python train.py --num_hidden_layers=13 --hidden_size=256 --num_attention_heads=2 --num_key_value_heads=2 --head_dim=128 --intermediate_size=1024 --vocab_size=8192 --hidden_act="relu" --norm="rmsnorm" --norm_place="pre" --norm_eps=1e-06 --positions="learned" --qk_norm=false --attn_scale=0.0884 --bias="all" --tie_word_embeddings=true --parallel_block=false --init="normal" --init_std_qkv=0.0258 --init_std_o=0.00506 --init_std_up=0.0258 --init_std_down=0.00506 --init_out_by_depth=true --optimizer="soap_variant" --learning_rate=0.0055 --lr_mult_up=0.741 --beta1=0.95 --beta2=0.99 --lr_head=0.01 --max_grad_norm=1.0 --warmup_steps=200 --schedule="wsd" --decay_fraction=0.74 --decay_shape="linear" --final_lr_fraction=0.1 --batch_tokens=65536 --max_seq_len=256 --doc_mask=true --train_tokens=374200000 --max_steps=5710 --dataset="wikipedia_en"
Each number is 128 + 32 x the weight over its row's rms, rounded and kept within 0 to 255. Layers, rows and columns count from 0. Numbers have three digits each. The size before them is the row's rms in percent of the matrix's.

# q: layer 7 attention query, 256x256, rms 0.174, rows 216-255, columns 128-255
# k: layer 7 attention key, 256x256, rms 0.178, rows 216-255, columns 128-255
# v: layer 7 attention value, 256x256, rms 0.204, rows 128-140, columns 128-255
# o: layer 7 attention output (transposed), 256x256, rms 0.169, rows 128-139, columns 128-255
q216 105:153143119165105185133140113119183102091137163179120059140128154109097056113173139199128152070147137087145160097141144109153106081122113146145077167156109081185156147133179137080109173102134159134153152108137124183157120105139163151177125130118110130067132132107127147130154098084156134145171109084145127140099041172116171172197158147185144144113113124093064129129195119099108088063141
k216 106:088121065117067110080179139138178176103167157095141084164142201150126106129157142095108149127140118100104090119154207120149071129136183112138082133092090154110103133159164136116130157106113156158141143111158154176164102120144158132178104074105124111091127125149120107127128129079125126114167122126139122124171142166080143180124140139174104104111190134130066166103110157127134126131132
q217 120:164131141102097150113188121146151129164128106118083104127137129049057160184132083096141093090102143164145139158077133093092085176123087165112100126145182154080091150098149108117144099122118137156113087137085127106087132085115116186120203112104124114146120163129167113161116151107134127146134070146109112100180110138107106088190161154115097128172066070153076116082088169089106165156037
k217 119:168145109168122136089181088135150166136147117120133030113145117074121097126127186099129137115123127133170124150095115140119147176158114180116146140135137164163148124112141129084084136146139132205095141091098176086154132113119140173155144068134105143193139119122197133100143150144135111097095111106106167158108123121110134090159143116087083114128080084185155081041119132075086145192073
q218 109:131147098121147153129095149127153138157125128087120148129127128073103147175136076132136148098135116157104167156144103104101148097119080126145136126125132087084140164173148122153092097132096032086120187148063088142122123092145110057099110134106130115097145135164082155117131101112181103070179126109103098117116153110124126081027126122104167161099144171143090167122148088084065125100151
k218 116:108105131078100126135072197155100114172119124123126108169200138107108152166108066166100153203138118131144171132140166119152106108126088149171124121129145149144160149130146155205106155091118111061132138136086050138123149121125083089077128147086098125085136123156130125100137107132116113122192123140093123111183103140113113128098110136133125157095179100189113095143113120082092072121142
q219 112:163152094153088096151129111104166120193133110192145151173168117100104125143113095089122128068225131064150170148107132119121125113185152098106114112160082178131033126112197158179108136127167108175084107120120130088110128119110082152148104107117186131089076160135100163150121077169099087082088085127134134122092172158124147106122095158050085125152123117108071104143102189070148126088120
k219 115:118181078123074133136117149061168165160083115117125144183096116073104149113131116061137119171175110119143161078150120068074126117162125154088101127127101144129119085116154123180081124138187093169131116087150122048121096135089086162112101127152118124056104111141132125128080110087151096100070129103156135169124112149176131091136064146084068117129100103139165094080112204116151115060132
q220 112:112089080074086121099143091120117147093109126109147097130089110119102124112121179075156129148152137157145126097108112099120100064113066104095098145145119110148115140147167115129153107131188149207142137121134150121157128166128133147094207124125142137100080093140131088180158161151127097099148114157111093166103176128123065118141115098074129111098147115141168135057126196087148089167112
k220 114:110137102064171133129138120099131133132110124123128132141120122157146156118191129183133183163166184155162146125087127109128097136079127140099120159118115143174141164148156080145081167148113185142189191081123176070122129167118133156135130067129110138101199061161165152093169107155090130092154172139120126143124144077117104133129084108179066109108106111105157108096071132125135143119100
q221 103:102072124109065174123141126077160120219129119089194120174062074100128136118139151115171102209127215118071119112090179142137141104143099099086142099110159142099165135114157122076143114151116181163104153145138111071104163196097146079166126103126101112130141148101105209079107181108149166149147130116153108141127143105130119094091121193144119146152094176131150088154164101179052133122091
k221 106:130087198097095160126158119081114139164152117043150085174158102176103109159126083132103168200090155099074125122125136181118116066081178062136155102045129130101160142113120106129141170115124150148137125070147117137115103191058149148140159176181137160136166137102136167100111121121162122148151153123098096151072150121174152151059100108169100163123195156081165144126203089137135126145099
q222 121:116095113115123140126108082175140088123077107134126148139090066176080172099123154120162147171099107102163155165068072119118137151067136162180083104113122109130152121102068162160104122171152125107179132158117092147122138106051140089130063137092200115095163119203194123119134067134126076163108172141155188121115106090191087121111110123115064101106148095157143146159130167143166146121061
k222 126:123116138123122134106144094156157098208132141165175130165068109100136140145170164142196104218106167115114161137140092131130167116135163163136167053135145131131115143099097109119092126099135121155105107156137118073142094114137158157136057137064121066142107166138153027147151085126107093134087204073133122165088134106153095126065129081082119112175163135144157142123116155166141161135117
q223 109:107115137114143114130073122148074147088169140086101159154113156202124133129189140070107078128144081054115156129170140145085100144065135164118119187187142130117113095151081100137128118133149167130126141159150160122113096129168145128128122137190133151123095192084119119175136096122158143124108127131120089117072102150156166106043098161107126124084129118143094161140114046109101122058115
k223 112:062118111162127112145143107121154208119140133154049159090122130137121170170138097101185100111128123058137132144112072117129101140108083170138145163141152148175140138154128092099124127142151122068143125181146100080132074115124142121182159136083105102096112200167146106185174137067138108176080156118143122160133118131149145141049145130104084111171113122125163139097133071121074111082119
q224 112:139109146063086135160118107125127117099145164142093176101175096142114149174186156068157186089142097180185110083076135082127131117098162107120132141119107162128119066127179109138132105159198149094143133211109068130150117143125063164139119105131116146081150115146126114176145126104104074116125092127106146131116122147119115122106189146143163214134142081113136110145131126138151147131126
k224 116:134112133151093145163109154114152109137093172163146149089221145144084134173146160168174132145141146127132121115046100136145092156064084099120141171083109102129153124180128119120161155147215162153169136148124076148096128091143096141129158147139169080156138141155168078128176180114093136104114116149137071144161158116137111185096179069094115112117171089107168107108141166115139119118096
q225 112:131157159128181110160115119143107118123182188074096146132170159118080143127176045152085143057130188128140159122134097142104113059129176132166089102127099143159111100116160136162147124130075181105163109097134104156123063120081136208164103167124131120103158144091103130140163128092148165113116078077115147065144090088197098125126134124115126102194118130130131101096168134108116181128115
k225 111:136194067122155115149110145150128131051140148080116116107097120121115171117134060106174112091131152096107114139087151121067106128137109128109116046115126133125138080101176141160130124144120115057129099143109148146127111102096097155124144160076136172136131125086113098168113145123121133089142095129087152106164062213082143138202141138087123113175130163128144154109139158136118149126115
q226 111:181155070108135142102149104172126132110119153122175175172113149106138128173162134138116134157164160081114168093093118146177149172088112106135116117097111138148167119122106178146140104072088164190134133087112068113141103176085116152115139087156138135138135106159163132151163095124116085089197141176123148157207096131113104114145143114159185165104145125148068111150134154096167140136118
k226 114:147114152168131144116194127140107065100162175144173154181125125128149123109148100153182165134142193149145223106131090082105173139124137127063101113129103162103100110104176133150154167051120130142152135135141112121140122094094153056108129077146137204082140077137109129081121138135153076037106117099080122163144130102112136134132065087124188160094124137146133111154108180163074157192162
q227 106:137159128110149144067163132058136157211120126079154152181102161123114170101169171132090143091164083126133128166178073082165118127119112111139117082167139131126132108043099103142135132138116112128164105100164077084136139142120121157119167136089090106117179137142142171142032206120166114142082146170157142083127098143182156156061149097187187130112098099156137150105191089170104113099106
k227 111:118118102145106186098126122058124184178123093088148091136143137123110169113093140069121202124154155148101103080148091125128136200111107149166176054110107150136137175129146135156159128125113112126162110152137106106090118091141099141072157135117122046143164114157143132164111175151156150142151148132110106080124104157076215132129082102142210168054168129092128145141133120149078132083089
q228 114:154063094137131129139135120149158139140161069054112152129094206130135114123177152101128118134151080177131168165112078127155138129151118122102132179125137126175137134128118123082118152141128106124130152149084087133148104139113040159139154137130122087136101088160109153102111134172157146146121139142109081076092106077139168174154134111108134134074153114119119118110112151072122097016114
k228 115:114087126161157082152087109161180171102103117115136115094134191156120120149144148103186108160140106150121109128146054126144143205079166147145069135148141143210184169106109117114145102081173172088092105171126168152109102083102131180111118123130164119102136101128122124131105118117116128140153168160137097103138102099149144085172067143104104165096164105152138126079136109083156143113101
q229 113:160128149109109145131174122131125193095139106147136145098151126106100120149098126107102122138189127085148157150114123144151132092170176210128137096128119123131134212135119108149173178128101158062066142083135175128114175160117086128096170158132116069100108104192089119166131051199139128098083175105169096144158128148076082144147182115123178100140094180108112089136102144136162119146108
k229 111:158170151176114111097083146161157146138145085174100101120170154125081126163172176086169120133136172060139158146122094086152115095110126126094127121147160120119108182107061142157155185117115137110104150103041179149114134180139094140136117164144169116162151107163135137165143114131160168184104111054095126178155099111026122125153135153126138117094146149083099094089058122151154118123136
q230 111:096118089131110094124159099134131135108137140173140126177141095141112087115127053203135189159140138108135176130150149132075092065116192141154107116135108150120112079164140070133133134172102107161126219128104117120118122151121116139168173072132121181097121155156193106130216128102141134168142123138116088142136129152086091149173136114054163101175131166183108146166126098157186147128127
k230 112:114114080126090068121157119090153141101147142093098119109102177110150102121140041167118177178059112136170140148146148126141086056063151178123123138140104159105086112106072081150118154147160189109170123074122135072094166125138172129150111129108180139095089133111172084137144120076122166127095081154136151157163151153192105133156172121153151111132162127088104083108083139109197094142159
q231 108:125149117113121143126069147132152133119159107157111188091136078148158153133134109106124139071114122112141102112154111094139072143108133143142133087189071101168149156088107126103153200063118130204151040123146154148092112141161127145178158076129104164123211117147106115064182088130105129143071116153181121125138100084117125145099056130090129057135079173117160077169125107158130154167137
k231 112:127184124106119105116082146103111130119166104100097166095159089188117055078150092090139137081085101132176175107172044112137092086151150160108125095201124098110159157079129187146114184135137005148116096069123098128136087147166116135193137144138100103081152166079136103076103118129120147147090146093137188116087109101078172091156117182041113095172081134049174170154132126162134141157140
q232 125:102107167144112111186122157143131128094173205119119108112088204164102144122100091155130122199122151113154104180132153069154089127159159093124171124094101129111135093140120177084050132112154122127139129136188157167156107123120111128075146113113119110174117140054088127138145139119132147085104116089135209138068151063178087150108157097115085115139141136140072146146154077122074096127148
k232 119:050097098166139118187128200125145138139068173125094047157156114161058154162084078155122170137157114055092089181173137137133073158157123125113124136154102102149105133131164160161078129132155173166125125133164095180149137128084121095142095108103078128165095143099078142099150137138165145125106133132178180139068146177129139145110092120138127087147109097138099153162133071141085102123170
q233 099:139107102180083144070072114153158081177086145136078072107093142095143147097070128111079183121099137184094109108126147108153087135168092088169147170079106132167156119062075071141183193079143150103152130137095110179085177044107129130114175188090169164140205164086116141154159080128099160090161173110147120178065076171080107071135101096146158125146079114126079134140087124136158164137131
k233 108:129109110133098157121152134151091083193068083148135138118144116128112177055101115087069165170146098099151137068133115110174111109140174104115070076086152081085190102089085069132146182045146155167134155098121085154120092094119172060123082125057115161151099125086145141120092100157123120133114106136156156120141060078118090108080133135142070168134093117109127181156138110123148116107095
q234 109:130127175112095118129162172166126054207097102097130114158073105099123171151101092201189150162101119211037141081172199133086076152124117118065182145152105117142140155172067124140114148129137090149146110120192106126159160151119163143187138133135101144107163161110143145128124125094087074078010114154098131127100110109125111184140113130100114106085074154125114210178117173117138145100145
k234 107:143161138110101143157072149134113097130214073138178137099098064120091137124126143131216160144121161130095131111174184120134098094107105101095124102163100073139176128127091118103090164155094100112147095163128129123155108169159204121165116051161074159066183130119126084115142113111127117091026126094152152119074128129142110104097131081170097096106129099119147177157112146135136110092100
q235 114:167178172072090139062115149137081124136064084113137086110095143134114087123125175136142146130124100129164147139142140116064102170100096068128125105140148084099097073129141104142139200175154146159157121167171064111189171126132050167119185148143176039138126143169214091083123158130123129121107137120194154151166163089141095097178142213091134158133137127115116138145167160100139178165088
k235 115:146104115129111148110180145086138134124059139102135134094117130156129068151192163098056138142120133165130110121104174052093102108075133138153156124140074079143099103176126091158139134137177180119143085150162118117130215186141138155167052083110140109151162126143188131134090107136118119120130166133140090094139087077116125128133151148067075154105187101099114200145154094158138135159139
q236 115:130138120107140178096224121144126126160107149120147129122084113112105113143101133153112108186109160144120164173153130127145117121128101162112207146068112108142156176186112131123096113124145161143171156148119137096103095106182133131135178098141144113115139139151087129157079102121106153117084060099152097153173154171100093173117168142146121144158140097158176173122058131143110138178110
k236 118:100117101090094186099172119113126112157137112110137046134104081155080127100075090120127155169154136146079094110078129122131183088166090170133132138108128091136133142136117148118093111185198122132119147104131158095110133118163151166127135060139172114112175157155110118132132105014125152126153107145113131213100139098086143094095162123198151188168148141175161097192064132175113117141109
q237 112:121119164118084148201172132102085110128158128130132109112117168092167181150114096077059180161114170098099096134169092127139094142151137107123148138138134061090159050097130086113065097143146133072102092160093078164190116111153138157108154135168146088192085106102157135080063167143117140125048121068095158096129089084128112116173132073118132185171145144138098154130127123068122091176131
k237 112:171129102115128101149128134197197053131120114118138120083144153110121167125159127134110135159134096129145070134163147171121098125126168094147136120167138062129131105117121098113080121101151099131102102100116139089136173089106147132114127120182097122168115105140121089152111168143137184091051135091134160129119139143133158186159116119140146127124151176146141186122157096148119143158139
q238 108:119137126189114128143154070144111158182078078112124125120134192150092096126125148184115116086164090133107114077110109102108172150097153137133082103147064116190118107111178148129136127138093135180140102115150127116178149070117142133148086099116132134193100173114160144140111114122120143124117147081111126138158103124146170122080101094122145118058178143156114088152114121134135170119075
k238 110:120047172104133115139164118095150096178133107088126138166140142106085146104137132145150052129125188159150148111117105072111178133106147137095112131172075129172097169148138165137137154146113103080126095146227155160108147126082104132107164108176142136207105168087093114148094143113135160125137131179138169111193107142185201178154127130133083106064186128087145126167068123135102185159090
q239 104:114083108129115147117141171141110104150134145140162119128156176106099088070144094122180076132152149134119112111145128169117171073171170108063143109146115104082105156091126134146139059083155125141111096132080089161129144130106140206151174132135084176149076156125154108108094072071148105101158104109125151044162140182155138157051091126130150094106132135129147101084119138129201189112152
k239 106:165151128144151160111139122155112152117110163084081071142172144122123095176166149120150115163108204153166136091171160140095145186167125143135103121121094090151128101200110123126093093168162134126099117147097073139070101118149159154161181147106161140143072148125142143134170090117147131150186160124107155116173142145066175134138087167157133135106149154114116133123093124118132152085143
q240 101:102148135091151145141151080181158137098084053146127120174089139121116154073123138176094135052089115062125157148124035110119147139135031091153142139115163132130132120126133093148110150130111101143167109129134146162165140116174159121066102126183153062164137168124113113122110136136140132131130091128156116138089180152096152202127087151171074101117130088111172143075163102138091117150202
k240 107:115164115121194160090114113137162114133121030173062155145126181119170119108089139157107107134116158105011065091125122163133158127154110098155156135158128143200170120078160111151105131083163099127133096092141136162143126156125165130117106095114104084102092182117117108103118158144128150077151108164095140130156065107185132117138067137070171114174133050095114158156158107130089156115108
q241 112:104138155114140123149096141193126106115091133156119069161154045151144221065147094145117183190119117118165137125132093158072119132120127072147124173066106152179141127143058100185143111127120066131162076105110143156104132104161061093161151140121133156076162145091156185184069119127074117093079110110164114114088133112167168129153143084161143115135146151131148186158116190136129092148131
k241 111:132192162110159095164055104137078119143082136138091098136107096122194152135114114144124175148143114090169134105154148119072130125055167091145132194163138135135091097090039131113110188140141170136165161122146142204110120117087059158146145099115120106088116153159181127189119076094077125057077130126083108094112089111189158158115121129090131123152113185144151125162111141143113069118156
q242 110:144102110125138113073107077195100182151093139132114130147139184158077206151128133138180107114107160105093098132138106131162115130095106189084210146132073119125121154106123148135167123095178112099062165108117132128174094125163154138130105131144116138132132115089104078046112147135107135179178081087136113131114119063115129131129072187139093103030207101128116119094105142127133151124133
k242 118:116095137133137120087224085193173176128083102135148147134140167171120178164154147151185103060109123082131161081164129139124109137121094079150123154099126116120143139142123166098123140167110131112041171144118175113171090125151096123093095115165072166143102141091104146087137115065125071104169089086160148156136085048114118128134123159088114171096110136085127120112122067128145057158092
q243 117:129132110148063135214182142141144120088116133107179066121084159153080119137181078135117078125148171166055164128087108101083122137087136099093156156135156181147102112090149148109094121063186121122133189042151103150106141106100111127077133049143116163110139155066194134154085181153152130174114084174122181114145152134162098094148134185104110075110122165129152153107135145167168099105126
k243 119:177162093179075152216216126081133102090141075120155082135088159110120172167113094124143072126145137145035129145115101110129110095132100138087119132130141167118079076109148168150082081102126131161075187171170131166139140108083172132069121113123155173097167166132189110093081151190100136172128102172137096165189132144184090147142120129146161119150129122122155162039154139160150116093130
q244 106:074185173058172136116152174158119108096071073129118115144124110109167116153172167140131169119104131119110173159125075116103126189122165164125095120226102104069146169199082173097108175097138148070167154162098134176117125161119099170122091137075140111122142102174144136131086144160121138140154163102113156077106096147149134185174087109132155140122089148139135111148128146137145154099151
k244 114:128215101071177103106115087154167143109075149135146096142177146123126134134116138097147126111155121142095189124163088132122120153108108143079118093116146138155167130144097136080132147093105118111142166164130154139063141179137114093094094089065152120142112114146116104141088167134103143126126146099171128098103131064151065082152105029145122126127147124134070122200104114094144134138163
q245 115:105146132107113078133198148140117104212148105110098028129084137143177137136128134114105137150149134101096089137129125126157168115158137155132151170131125120146178153149113142129133130108048098099088106156135131123103132113077118120080157136097125137130104142121100125165088078143056165087105092103181135067127108106124127104080135131128176120106143232108120139116042122140124122131179
k245 116:156106101138096115130149098201131128174110139131083112139108118091197154143089155138089173119116148147129127108148150133155169117104167128129107118122130118140131125188107088133158141198095082102106140167127165161095066117060133117122150113172107158123159108095078183111036123122048165102114167139155137103106127129082098096073120158148106119112100125087079099079114130114069095148173
q246 116:102082145108102153175124088148130057142090135132126147120071081208071061119152146086098116141154113156120175141107142179155173113167133115130076134178096158131144126129141150103099158140150069124076068124132084180175159102140123177126127062125159188113138123108129182162160200100131092124140132148108128145182120123151148141108117126199141144140175145093179130166122104149137063115084
k246 115:100081174115133152156151120165127123070093092102108119163040098131126050130163121126157131110087149134166145123125156140088099154139142125103101168097132150147138142113105172124152135120226088185113098149129139174121097133117145125185117128185134138124167166078082109221199138110115099092115165165106095133146191142168102157104112133130155107105175127098203126114160101128136075103120
q247 107:168124170157106109065105144143117098223123159148114141132101128080135109113150101077133122075177156179157199133105171141138111112147121153097155123151167097092164112117166133110091142085112169132144150096106157125120159169116091072092093169163126172149101131136081129164098084143128193162113153115117155136127092105075064133147094068153126123082134174123116130094114163170113160106133
k247 114:146063090109135115100106182113111105177158126133088099137130155115123159190182142079118120125140094083140178118142155123219155077167119131136158084109098085166149062090187083169124180100131152150106152086117157107134109070112096093081109186105206178072102119117146118150096145142149146202093135106114162123141068110110041158123052088147069120174091162128137076102156118128102149149167
q248 105:121137148154157148118111149094159151095123152079112120138136116134109106157152072108162135206148092122124144124123123121069085143065106072093128156130113120166072135138108122161128107123145115189088090083105099145185111135125148120125177158145170114072153131099136106103111185122115132139144156187122110145121126074116128111190134151185098177229113191185140135123149087147119117085098
k248 110:146064104198108102211161107113123190165099122027146121134120173198107086126076119124083137211147097094132138150119104160079110139113068086169123157085133146140149132129140090153153113129127173132075091167124176145181123175160123123099191096084109161055174125133139095088110164133140088195099094150146134125117130107140152137148151131182088126169159152087134111098119127161047150126163
q249 098:101124146148137151188136131148093142129079195103158150160084136147157112130126081147190142111124123113141133130093129124153134077210196116138110152143159139149203099108118162123124083102088155149123154031065117107131173101118120121084165153133092140141071151075117123131183180141139180094059075085153105164143116076174107125142151136140143080199107095141107137145099149158051120161085
k249 105:108106112247129140138160170113112070125123159120100070082123171137189118137152116130137149114115151146127124147141073147095106106181135105147080164151150145122194135063113088109114114116145185141124140086137153093158176160164107156104182112118064169143102151129100091125156145109104121082130116116146102118173163121126079130075157137188152127150139098063153123160117141129078137095085
q250 111:123189060164039119175168122146097123118096154156167101169117122079098143061140106115140121166137151168115143157076181159161128151160163094127120121165111107156095100145075098113126148147110068101133090162153173113141147168127174138132126120127092123140169104191050130192106146162127124119105159150190088138193140119131167116115116130076142106134112169129094172129110167133106138103114
k250 110:114129107125133105115093070113126080075115160158144191157138103143146169074115117116088134155145068132108085173075141171090163140151087138123145098135109113116173115104081139088075149128119073099083127128113231139156138187156150146163126179161082107111169123161107162205096117158123134151131148121122093142167193138074146193128175131102131084103110158128108200140112103185121100090104
q251 110:124146168176111090110140134133127093159108159153136144113040146101134163147120120123144116101104167162079133172146173163130104115136090159138130135142147096077096107134157132145166065142174071109147121112113113097115167182108160136173153124197114123164114113129113093170129147106078127106060180098102233096161144057105064129097145113154135100084122071164163140145118183112151163132140
k251 111:088133096114104142112151145145110126140127178129136123080078135138179159131143146119157119108096100107088138103150143172135139155162080118182154077171127155100162107137151191166115099147125127096138137158102112048164168143103136112182148132154144143123082127129118136172091161100138164104081165123140244128144147115127106142115058070100123118154138071127099100153151209131135166152175
q252 106:124084129117086159093140110102125133177141106073114168215109120127157165175132133161117115123122090089117125155162100185112071170110137145152126098154099078161103117083148126127152126143145120134107109062139097137137139144098105100115156111186111191123139125193115079128140173170122129130065087154112175085090171123160137156097093215086043115139047152166121126110148173132144124075147
k252 107:122127174132155117125162085126145138139136057092132143130119149143130137150112114138150133141166136080147141134164136122142082199169060122112175153146037060145120068080117144145089129154100078150143113110146154085155179140127150127092124158167146111121131170164151074094072247127132075139083097136092129156079134106157197097175133141092131108147144104112121070099154082100136184085103
q253 113:106127091112111233127193164112127159136107156127143148156143099100079114090116115107161101149140085134145168133086146169068151054115109105116135135103106120097114196177189160109192103180120172083121097143138107146146113132104160134154099171100102133140127063130097118150108037127115127154151160098140232182158083182117140131145098117125172130129123101115106153092157082141100133089105
k253 115:101141143143115144135183132138163193168163176189112191102179093078120130122111128115106108170162103112129185139128154139068108157122098097106106107116136164037127201177158155178173145102116175092131141195093066188071124163135125144152143123168120081150118100168110175076084125130165186177122126146127171181177086090165137135134136122139165121162109131141102186116146156145132138100081
q254 104:164090130110102082118202100149186131176111141137133111106166165148121090132191143135115164126129107130145135129115196134117087117153179093097090127143131143098160147114096134116106202125163124157124157131187151111122131152140106139112079133153112121130106103110062160167165112127159072131151099150095137093068098168114086197095129132188139091100077114144153156106078138130072137142068
k254 109:150110144133107110110154161192102145073099111102164122111182159150131096133154138121132122148127159177127189121119175072109170124168170099116153156088096124116137195117139113107148152175150130114118191074110095140078097136132224118171128174087150122088102152138114130172128139137213114114089092087103138152093138118089080141101141116187141121061079102140157110154137139091112139108065
q255 105:150088113142163126138160098135108175210108170140111058087084133163125118128111102111167026182119103130159136131140074095115195097101117095085124131136114166106139118098152125159127110187089087158152059100148115080161154144114147178090153143111099151116163121127102084124100133124084156113135161144125076136118085166150094152157100124133151199150168135169162140105186168092118194129145
k255 109:065120138163146119132139101120143139186158145098121161123070117072145100170138155153155083153177099164154128179120142146094223179120087101150130169096136144166128098181126106163103141197162102140129080132117116170132095137121164110098130145105094156112192080143170151090153147142141132143138148143085127153128128126164129090118095068105115141126112086117197129152115151137077192161146
v128 094:097141194174140139090121131154135096106113117160136112140110130166093106032141130134128103140130159157079132170189081098141134093066062104154124114125181146176134135124131155099155116152122137146121138178070191095094042153174156082108140075132124104121169123136167108099145065160110122142107130186057117109122121120100132107162124096098173073176138118139104151087072174167112158125140
o128 096:152130086152088099116196121109086133120100153107140096082130108130133110180149129103126157087169098139100087139115131127130164201211192120128178130148163114122132091156157153164088096097106085115198100096158141129152179125095103122120124078148149126081137128129109144120133147136172143113165050096169095133154159135141101144155112101143148131077123120127133108138189066144071162138083
v129 102:175158098178143152101135138220156118135131182082125158124144154135156116122100122060116114090170112138115155171097154102113075135170187112134129163132108085077071139178092100107064162160164119125110164137084119147091128132088125128112072148121143122138162164116150143114193194165204127128078071113140148125125130142115141140129047137170163112078158165084112121092127151135122136160168
o129 105:099146136122201065164083126085079125141112102175091120120151123126091158115150126159138199179174085153090118129137100120171129097119093138089173167125169179133154136106107104203170090128152078163161100133129143095188107182130145094111191114090105161121128115152115096161128165119175093119101189133145090126126105146191093117083141107155115116126106103086128187123108101163078169127177
v130 100:161157156139073113195131150120177113144165109132069073123186086098120137140139119141177109142134115138153133113166191030118103113146075105148129155096157165072133062144130120186069145106135046155079104075082167159094107138105143097074125173144076099147181098131126083111141097080125109165101116095122132128184111155131209142110179151153090076112127160161100156120123085159101120162104
o130 099:118172139118166114070038093135084112122067185081162129092093153142120138150068138125133092111105123115128169203132116144146105077122137132124111085144135153109114170102148106104179126186097175114124118147165109113155144072151104134132193136110139143094065213140126134097106145126116135172109141109159178064090105154140085173159150102120115163178135122117117113106143191113071168138125
v131 109:083088113103117103129123043088142147159129106139132131135130167065157114157098089128108140148171137125179094164162142090106163118083083134117137148118167075117116147123138078104196116111194099105126204136181141188137115137115159085146126128116142152087104087110132115111103128165082079114114138110107086158136164184079117092154096104175170166136090160066106134151133039124107132102070
o131 102:054148141113100148166092158137143111141119150146084086150122111139122202152111140116153145077098117145095101154156075160135097159106122202171150067150134133139096103156200104105161120126124141155162132075131154065101141116094121127169071159145179075139153194067108144146156101079165114145118134109150162100103131051094159106127145204178075107107126093097153098126139111124143078158055
v132 106:094128128121122136153107119087081129120156134140113111213114149166135183116115162108136129083128097101183110124148143115126091087105154182126157144049132132174188068111113144097150097107082102157149140114085120176152130166130090157114073093133107134147109129193180134085123215136128082118110055074081055084139146104126103060127165100107140151131118096134085187114104158159096167163110
o132 102:192099130140149105097151139160170143062184127084098097072118121142141140098151073166114098112113155139103113112159107130159166139175152095118133147182121135108093132139122092090106081147187122175141168203137135088143079058100124138150108142120145103128115094130163116167120085155187136138151143133117217087108114068077188135107085168173104096142118166102120080102150059136143142067098
v133 098:129119145104154155190116059185114158050162098140177121082153109134118093095107176152094143109122144133127158152133118083131138145151107122093141096144127153083108088047162115178145075171156156169119088156093127120083142138076177078126183157135114128131126113151184161117108116160163122146090138092155073097155177181082136211162122106128173124151113124116097149089122117092111178140108
o133 102:076081154116129138138104142053152105053148121156032121141084095128149173131118082127124087173187069155149141102167135112134108090152140137158070119093164134125094083168156130147109189092119084127110142115149096141159147121121070158109091170078162106123131070117103097105192160065092129114121120142127139184122149160160100130125160141189208160113102120137161183120123090110124105074124
v134 104:123109180127109108124173140137148124162099138179100125131096086109132106082146138135148146114133133177153123090182219038110126119105095147127107117150110125079095125142111160091115151139143101085185132134070136150168154147157144082066132101116148138171093150127101144152200158164119123125113183089147114147171124105128157132156210140115186100142117118128130143109114109210194057082090
o134 100:134139172129157126172104136134144111123123121097134124141116149157176142134091056154127196036168146128151126145071073121158111159176169207117125154133132130143133082152156154107098081124105133142140176109168080139166158112151130177128109176146112105112128160103129091100142107200143168176107146093119156178147132102186141100162083053172088130132076158186123105134149105066113138174176
v135 108:131108111087141198128129107153153142110217148096193096166186080144161127152169167155125164109162125159135093154110094102177131091106056153115161121067118075088086154127126140076100104074104136116118134209152113134081124170159133093083125186159117123045156194088135137131117147128115148129094133133118070119144130217142110181121107175160138146133077083089101139153153136148128130102152
o135 105:035154166145097088082070135090095124133075129154183146069114168096102154176122134069114138151090088112161148144149090121052156121159126112168094123111111150133126101088205154142133144099178134175130141119129126115153133045088133104108140227106106179117109148140150099093181096092113163073136139152089140135145130188131111119119072086104075146074129138195164121154148123157098156196090
v136 102:172149149130137124169140079119143125096120098125143143131175112111103111098194145182093076141100214104121119137137104112104133114125119161091076188114116145137090059125135133151126075110118125110137140133060126081133154140108099095192204160112125093095147111092214142122115110079140112158131150077169120186145081093157097130107118108126127120123092154063158165097146166119186161163130
o136 101:109144101185156161127115100120088107157133108094118162120118177143158167099136111132142123125143131182211188168161102088135187123111092114146161163090159180146137146093090109175121123136122118153095082169076095152037154112154134162073137104086184127127110150153116163120121132150124105118133104139199095142086148108083133148170103157117129089119139133176179164139144141098071129128144
v137 096:108169161118112099164109181154130130104089148147123085126117102139129096136113113197144158153108118178091197082142132130183187177123104115116154121139112111107132126118166137177169140144145135104128140059119164183156134117169097118101184181157052050115155085186166119104093133149123182155129121081177150100177179074141086026043101144108098143092057109146119116179122097096155177135099
o137 101:150150084080131221113124057130173142133118089113177130120104185124124176100120135143136094179144105106151151115108167089049097122178138142148152155128113103081133143111104162170138150110092152102139108090194186129085193144120155173123064143111177137069112152116114090122155145142119105067156134119133135122117126118148115182159118068163148145133124120138158134112152059123089076180149
v138 093:063129176088145186174115149114093143157161088129180075136144118078132111159148125179154121119119094186144165167180097161125117118117152118131129139136143117112188141085127098156187150153136122119177159097154112107187109180154116181159093145181100149149120119155093141153126170100164171126150104106176168120155076127096084130107139131090126178126114097070097145047212133131150144049134
o138 097:180129101116066114138146157207137148153169092104131137156017205145126087124123183113090104140073190078097097094110137086136115115179102091131109130116102168085128123142133099095078097116139099197093106124098152113127149083143114094112138135150104079086172121127111126165117039100108048158136171128141151145138124112082135124176150144153128137166167111182154176153043122146092090154052
v139 088:147126162105165144105144096181134155130174123127180101118110111143177150126117134103122125138114084141130117126102127090151171069123088128111129149134158070126071147177073182134111159149104149175113104077126148149070154063144150098075112087096112167138187094095102157124101142154127112185120158120175119117213086123178157137132181113074098166116178151127120081193129131121141125155069
o139 091:160147121200067183119151184155180152070114188114078159124164161128081068084146117170160088135186089110168105104125103166081105132109099094174169082098158176066147170120116113145153112145128138079154168116087138092153155128091165138091139113203172125094122094149132137165203176104076092154162200173120121138173159115152111176116114082100113111129095123153107129087115096130157126130141
v140 102:080171118152192131154118107166129141090186127135063173117097091095139138110146091124120099134184066199108126098118082104144101131154145126150193130108121106138078106088092162091168078176127091053129098151081161135132136131124167162134084138126171092155112113132120054128148066139138119124167184122073118140081149148125137077171223180131143038106124069102137126087192100104122126177084